Weights of a small transformer language model.
Size: 16 layers, width 96, 3 heads of 32, MLP 768 ReLU, vocabulary 7247, 3.7M parameters.
Architecture: LayerNorm before each block, learned and rotary positions, biases, tied embeddings.
Training: 249M tokens, 7596 steps.
Each number is 128 + 24 x the weight over the matrix's rms, rounded and kept within 0 to 255. Layers, rows and columns count from 0. Numbers have three digits each.

# layer 5 attention query, 96x96, rms 0.0767, rows 0-67, columns 0-95
121059144143161132117170167059142164101141081174183121130138119075097177131094076122117101122175140117108108066178108109107136113079098097087138132163141111053167081073184129132153065094190134087112142168103229111098109085092114107185158158102163152146226150105100205147157109150152168172
142066171144171125119134154100121147142145117108166124175143153113116179145135097144117114124179129090097120104190135149142149135138123113119134147116131091111159062133130099111158100130138133107123128133121160100091087125079098149198131128126134140173152145079170158149141118096171123154
108188116085111130120125064156118147097123108109083158112083126165156103144144134121149122130129111160116130157075165115135130125137165143132124131105100127156109202133113157123091116133137122147154101142137107163129147143153147110095135120134108133124078121154140115118121130144105116153
148152117128101130115114098155139147125098164122087147092107121158129075109155147108128102153106114144123139126082152101125153124073116144115152153106101151158101213141125143127087150144124152158103148152152093133156164130138180148112117131165105095075107159163126123101113146117111141119
095178102137067151100110092128127165076131173117038153059064091178164029129149157091173149168114110156138142184080160167161118114086125189143122105119107125128069218136124210129095183178130208143099138165154095147139193142191178153088114181149100139079134127173087138107103087111059112107
174132137146151110109111136116134155135119114118107141136131108110120097079129123102100188112138118131112119098141122130141092112117102128111138137145143108138152154151142129135111143152131167119143146145107135140136130125105125102161122136100119147121123128116142149146152154113138158123
116126097149138132120123124146104146145137182123113105113167167101128137135125130145148151139137148127137121143132117114164164115128120130129116119104148096127104118140131115098133119146110127096095125144105127088140143125126138123156149152130176172150116131088125130140123137120125127118
137124126167124141140157111120119124107137131119121125118136180124125121159153120142143158082148115129131135124128143098121164114143144116121148140107139138116130120150100136138151108136130100137098134141128117118119093124131132140107126112176123108154081105120136102139123148141091083099
068187109146120123109079107155184107138102154118088168110145076160106075155170154103135172146103143133125131144072139107144128109116164125128141118124138139125142191127156112123105156118110167176105081090142090139146156109153130153096102100130132088113133128146107113116114156145114133123
110159110170136137110103176099180134088112165177098121121118054121093098160135139108123172163071128184166135122087142087178122115104151124101158078139116162136129177126141156158099142130118167146115137137123121162096174113165147122084117155098134092095140115179093149113139154154112127106
127084189103151129116122172116137136153135134111165094129142195127130178115131113134115119114170139098098112132156129153123089156142113152091113143140162123127137066150108117098151120148145107117123130121142143134130123101089101163136107127141099154157131115080156129124132072087158069156
144103128085139135127137127110129152127110118154145121125116118147140132134099125121107125145155112106117113118119125143141099143143121152118130136123112144120144096149104145107140125130138114137104138136148140095089113131158128161142122146125121127153158145126130125099098114109108118121
107124101159119131114094124129136131154122188161118125142109104124103118142133139109140144152152116119145130119145120149124117110109129145125090129131140142104106118127139100127123133122124145117121135118141148106117133121134130170132109117096125137123138129150103141151105143114133118134
170106138109137154126133142109114106176149119117105104146133175124130134127146137127115145113162111105148109112184170140094130172154094140134141122088108122118120155144144126156161116134137115099129138144130131139100088176125125096164151095122149124119133097122166099117101128120097129096
105150128092126109147117105123131097132136123137134119122070086138175137139169122105118128173155150151162120141092134104129118138111136123117113111124129136102140128126132130191119124124106138110144110136136109101104104120135134104146156123118152125122107137163134126149113100097165107101
117110098175128144144092128129145163120137122117148146130139123110059099141110126135121144118146144146142190108154138100130128109135101111133168110179117142133154120126166139118119148112121145091138136126106106145141123072164119108129117118118151129124123114102146108135157161128107145124
140142128181144114124098119112130132124116124127128131149122117138135126118122111110103189115148128152146121085129112118126123133116134135126147114128136170108150139115139153154157133186159118149128149104142119117122134118147145107148123107144129158104123090133147097148121133170146101112
116133100144128128139168140137142147129166130111131122129114149141120130117121146124138121108147138140122144126120088133131160088107152109121128094096147123139120133141107148103134114089128147071097117097152133141168105121111132127142138109138114091115087125124109107152166169134144114121
163167079127107175145128117147152150111106147146147099088121065117109124138101146125125157162157108146101088142158146135147142163110096147132124099137103144157101105132136132124076112109124159083096132162106153128138165080131140148142134150099147148139134143140115150140115139130114158130
062157152158136115174101130168116144147088128127126189136152121136112118139127131118103140089135152120134126084110120133089149152161155112138127101148144155085114107161134134120121156123128146105106117100135081116167142098098119158133134103139136110132134126138137115148125131145146139154
144169140159133142128152098125105123137148137115127105115137158144157131147116126142121111126110105131091115116132112101130125137140097126146167111127135094139119129135095173129107134125127139111179126153119151153134154140117141129147155130103133080108119118081162114165178127115122135139
143109114114142122101118107148143134106101111140145144144127127120117117127128103112115167137096127097117129098118102119162134133100113145096115149166132100131135130145124115126128142126170137137140113094124139136100179138134099135121090143120114118119124095126132126118137169127111153110
121142159133130136139159136149140129153190113131130096107113117121091172117112119091152108095137157107120164129122154117118165141140150087132165126154084152153106114125155142114132089075126141114144111134123101123151111126147146104131154117132132104133094126123148145142115149132116165115
130138155078102127090089120153142137158139117150126081167152079133129120133139111137097125173080122128149143114087107126173101150176158107124132116101156111151149092124129142106111136130121143157132100084120140133157133140143165131102132141124128089137167130145121134105132090163141156137
109130129151106116126131136125115147096066118139148112118097157084096110145099141131138123138129119141103168148185123120129128135114145123119099117113128100176108116101147119107108121110170136129116144164103151116125171133108126161133103165146157145109130140156119114115138117143079184160
117120097166165133144110168147130138127133145137138158129142118129112121141124144134114091172158132167119149098121142102132135130082106111132158101129114147116123150129125123142141113123107127089109151181117155106203120102127122153126103124089156099136123134184121143128133157149140111114
109135158103126110096113146134167126139111125120116141125115102160127115136095113148109126097134102167067112155120139135126095163100127117126130130157130129123140124157174137129110097093108145098133152108163141074128161116158144105154125130113121093117146125130165146123123093149167134145
134144110201180122107105117132143135144104160124106129136105159116145119069120103121112126114126095148177128128170124091113117134113117120132120127129148126114144139135126128127118162139146127119153130140118101172136162105098113117156095127139157129121112065096131114124132161094146150125
099132148101147144111164133152159158130128099094123091125144157144128162164173118123137108102118130103098131113126123115132099076159136124134120135099148129151127159124103113149150123129126106158152117128109118117117121148125125138113153139152105113172116102086144129115119127120140123132
139160139116150158109166131108105134138126108117126153099126101136164131111091129158149110153126139110129118107080151137113118098169137126159137151103142093079101110102110125097148084154110131121131117121140134129122124109138133138117116158133098144136113106113117129115157113127124100149
159160172117091139139134102101126094099093098130139146126104095098107121167086119152116137113159114108091119079097102149122168149156152101150165141137126144116122169137097147128133125112142128139158120105135132183151153121151120153133137148117134129132122134170162137128103124160110147122
099155154132125117148147122131106172130176128146146169119125123138129135117134144106127131092133099124104131095122131151112129116134134144157127099087134149124121127087116124122140111113127084187131099113142140140121130148142135071136124123144089122137122110151076101128116114149162147117
125138125125105127097108132124138105121099132117120158121116147139148106098122127116116117121100113171146123161111165124156132147127150112176127126144163148144129144158122153145136146135138123127141120120126129107138134131134167163113096112089131129148101126137139116129141157157122108115
134139117124152129142140116139110102157150136109138162099111126138157112132153140119128120109135109156135087113126140134128137125146124105139146114103125094128126124136090147148125143109120129143168101108173105087172187096156139123124143112111093083129125109132116085141143145127096116053
153121121145143160132126148104128145094149149130119155091098139133107135124112141110130124099144124132107100118153123140161143142166121142152141117108088141122124127129143118131102155147096104101120114148085122111158130115141133092108108167110114133096125179179131163123164142197097130158
131149126117101092146109118136148168168171213049121143114115172132170140137146102158121113199131141081137106112123136139120094157139137117119125124120164126093127145116122089106126136142130095118145101117167125108159080179109128175106136113144110150137131111135134082112175138125116099109
138115098123149082139140084133136117174123113150168129111143145108132150107141116157112123098100152154133097121158085081095111093115142083120126154111112154111155128115106125152132124109124113183175154099111130124135125111122112163144164102135121151154096119102132110172124158082151115104
133103130115091108150173137097078129130160148115098140106114117118153127094083108138151108135124106120171136113146154172110125087099099136122126081126113136135123155152114138167147139148108147159116150192136166177099132173100114071142159103114139086141147124132122137163105144116096108097
130121138106137145127144135125134104143150142118110123108122104118130145101119104123126153119147128120109142150117111116099114104107124170128102169123110133104141093122121122071112138157153112105147153157108158084142128093122118140156151144165081172120131121121152113123123123116154138138
155128155128164143147134118131147132145166142113116108100141123121146151114153132121136140108136120148113138124195098116099169118154098109122162157144086123120089105146141145137103134094114122104126111171134172082115148092116092105167154130123153097114115115129183110144108166141137111166
100126146109116121104131093126120121077093113169149095092154112113126128095121130122136135107132104181116098121095165119128123137116109112152149132173147107131162129128092128143156126111153119121165152106138145129117173107137158147138123118171118132144106136138129130144097119069155153098
076132164095124123111153119138063105127060115184155135150197098124111096105097094153114111090124108181116141116121139053152169109120111112179143109113134099143144115116088138153153077128156136151162168098131096135097183103130155185130127087161102133150096118114093120125113154062134175105
142109150129091119131150127126158107154189189044102150112139178144212102142132127148133145129148152078151080115103121209089117150120131150102155165079157149090148140136124121152125112165069093109135102140224117091112091179111126113142140115155056115108161083116170087113098122160094088069
087144141112112129129117121116116117166103123138147114140127125145118157102139112120128147123112115125116132030136135110120140098114108091135142126143127138144165127135083135134143124090137122141145118113136092126131138121129121125161147066129115115174135105128109123178108154108181114091
110088120136111084126112138139159091115087097163146074174137104113138096134127089093133135110110141127162147138135136153121158110088169106137111146146154135127141119122151154161155116126140153148093166128124116179052131158157120119119140122084159139152139085097108129116082116094148149097
138136149103090116143138080112136112160107126087138134135172147121146130143124129148144095144133112081149147150115084136108096183137110117143166137115109121139086164143127128116187133111137131135159118112157091122119114158150154141101102156145094132141094124143166112092144130131115184119
133162113165164140128148129127141102119100107094137145112143127129119146187187108128138089125169123127070108113124155114134159168161158120161134084129137115104128122091155107074137097136151132091139099094132115145160119146114156151120088146124144166125134152085192113086205120168158108125
134156158157123106136138108139140117157137139107148135119109132151163087131142119120134130130098134202130148072101132150132150096131144115138146106140116127110137166146082155142097134110117166132120105119149111158121176095141122087102159082076127076121109098142100123149152141108122101091
141149134097130141144139090155110068148140099062119100136138122143140122153152145149154123090120129127143157113159119099090133161197136153144138113098163127166117105141116105107134107126116100143145123095123105134134112167108118095130150113186132124142134128113111076109109121111096122108
134130143100115094156096096117139128117109151107101139144157090137143126128098135155124157136115147107148086143084107138136083114134150146115110148132163121138133192127093142120115144161132129186159160114128096157138106176148135125105117116148086134159145129136074147118150141114136106107
120144124126139120111115156167147095112138117153140115110124108094106143128104131109119117150153112141092164166115123111155156132152129136125181163113111143081143132130135097143107113165130092117116136161097154119137112116138109154135124136095123114118118148120161156126125151148126145128
128070134093108101142137147123137121124117134118163159162118079119110123121097126136123136091132139149120088143104172144155148083103125123124119174200133111123142142149149090147140122150173114108103149156121125136105117104159116092159132130135148128116146155110141160142127129143143110152
138106068133147118123154134153115155127125143125147112115113140129144109119149123115125163137116129132112145117125121143115142127125108137147161134137153133098094094157146137121111151149130153103091146145136186099109121101117131118165158187119137164080115137090132122131141122117133143125
172107126135136097147134122129140159143145124102149122127111134134185125137154104147128099149093154150140115109125076142113140135121175133130148148125150133120126150130118139151114125124122154134117098126153087125121145162114119080092159105082095079117130065135138100150148126140134066091
145105139101091140150125100094108111126132096092121146161151110124171126125147126152113144126128159091148139153128126146130112150109187125077161125115141120160112141118177131128125099159094100155145135144142152118082119137151130128108096118141125081127128148123136158105129111131123091136
116157153124115127151097086142166104147111146117118152144127154173121110141129124092120133117150098119143134131089179126152126122141155110136130111129160124120150167119149116104144137131111126138168087112153071163116115144148137133119091094128129123145123112119127102123092151132127119114
102107143135101146117154094092090095127125106136119137155142089150145116155121145136139146112153125079170117133101183137130168136123135149120133138132141148154145130140136124173141123134109119166131132098139080158104151175130150094127122105141134136105156143103115134077104127134119125099
159163142099105104142180088163183091147119138103106110119109147156194118129125124136143128144083101118126117154127129113126164142133134126076130167134159125102106167148122164130119118126095138128127112159182095138119124136145143153096167136132118109121107090123119083147106140147106108101
139107100111148153107116150130138137134139103107148124171076122141119150127164142116148123137129124080159172134164123144122157150137175126112162132123153149141116101108176131144137098107139098138119120137156165129126126118107142119126110141160131096146147108115099119141110097095144156148
164144083108175100112140140171137106144162131104126114143102151095151133131161118127155151126133133132112135101137123127176157141110164116121101143097170137154125109136127129134113140115108088066156119130117153151105108139101113125140144147158142130114135108095115132145109084139121120148
130137118091134151127160128167125102115136148132140161129147123129096100127118123128141164111162147121075141139147115098119101143148117118148135136168140116110112109131128105049126109103169147067102112119119169114102091117094125120151158124179137138110113169118183131117166099137091157104
137117154111143123150134110105113111120168097086133114089139118087147135114138132161129095101156156110140138174162100115120159091143122141105156132097108108111106110143135147143130094131076104137145145161121185119110127114107106113136121122156162118145139154129169125126120123153132121131
150146112122138121163118126130110134142161122096111158145170154129140116106151143142124133127129138133117113139133121107107090135120145078137119091118118117149139144127086130130154112094082138154159107111136079123141123138113122142122135104128129118167104114119128085135136111105140118114
122094135153120151139106160097158199128104093129109145150105147136113138118142128145118085158110144144127131135140160150113118191125163135134078120144134112129132127117125124100144082138124111140129124148132090139115159182117137111117100150113086116114166127118111140083125075108134072160
159085177116152128152162104080108121153096106092138120140105168100171160120112126148149123101145158112156143118166125107101123162136128147118109131132121107154138104134108139150144109145171132138133151154117143108082140121152125141153100146130128150126120096108123131133173108131094125113
136123169121123144139147114119122129143108088104146125149131166105155145138142141113151110110152127109140169147180150153126162153176102139154107124129077107127109095106136076112169132115107123125111094109108130111154107118134107118135125139113176149108126132085143124168191108121121160125
124089140112156173142132117101099105162157125137131095158135157102126160130102086126151126104185132108135152127185138112107149146157087114138112153131111129149148108140155119121148111104129122145148118114100122118117108116100112156156150121133136144137113117114151099150139112153139159124
137163089138131114137141147113148145120128143104094122112088115143192063144154146063129149178089104175111147139080136175154138149113115151147103086129107143140092172151136143164091140174157127102126148142133120171123150166154143135094105165084108097074149108183104145091143137143102137152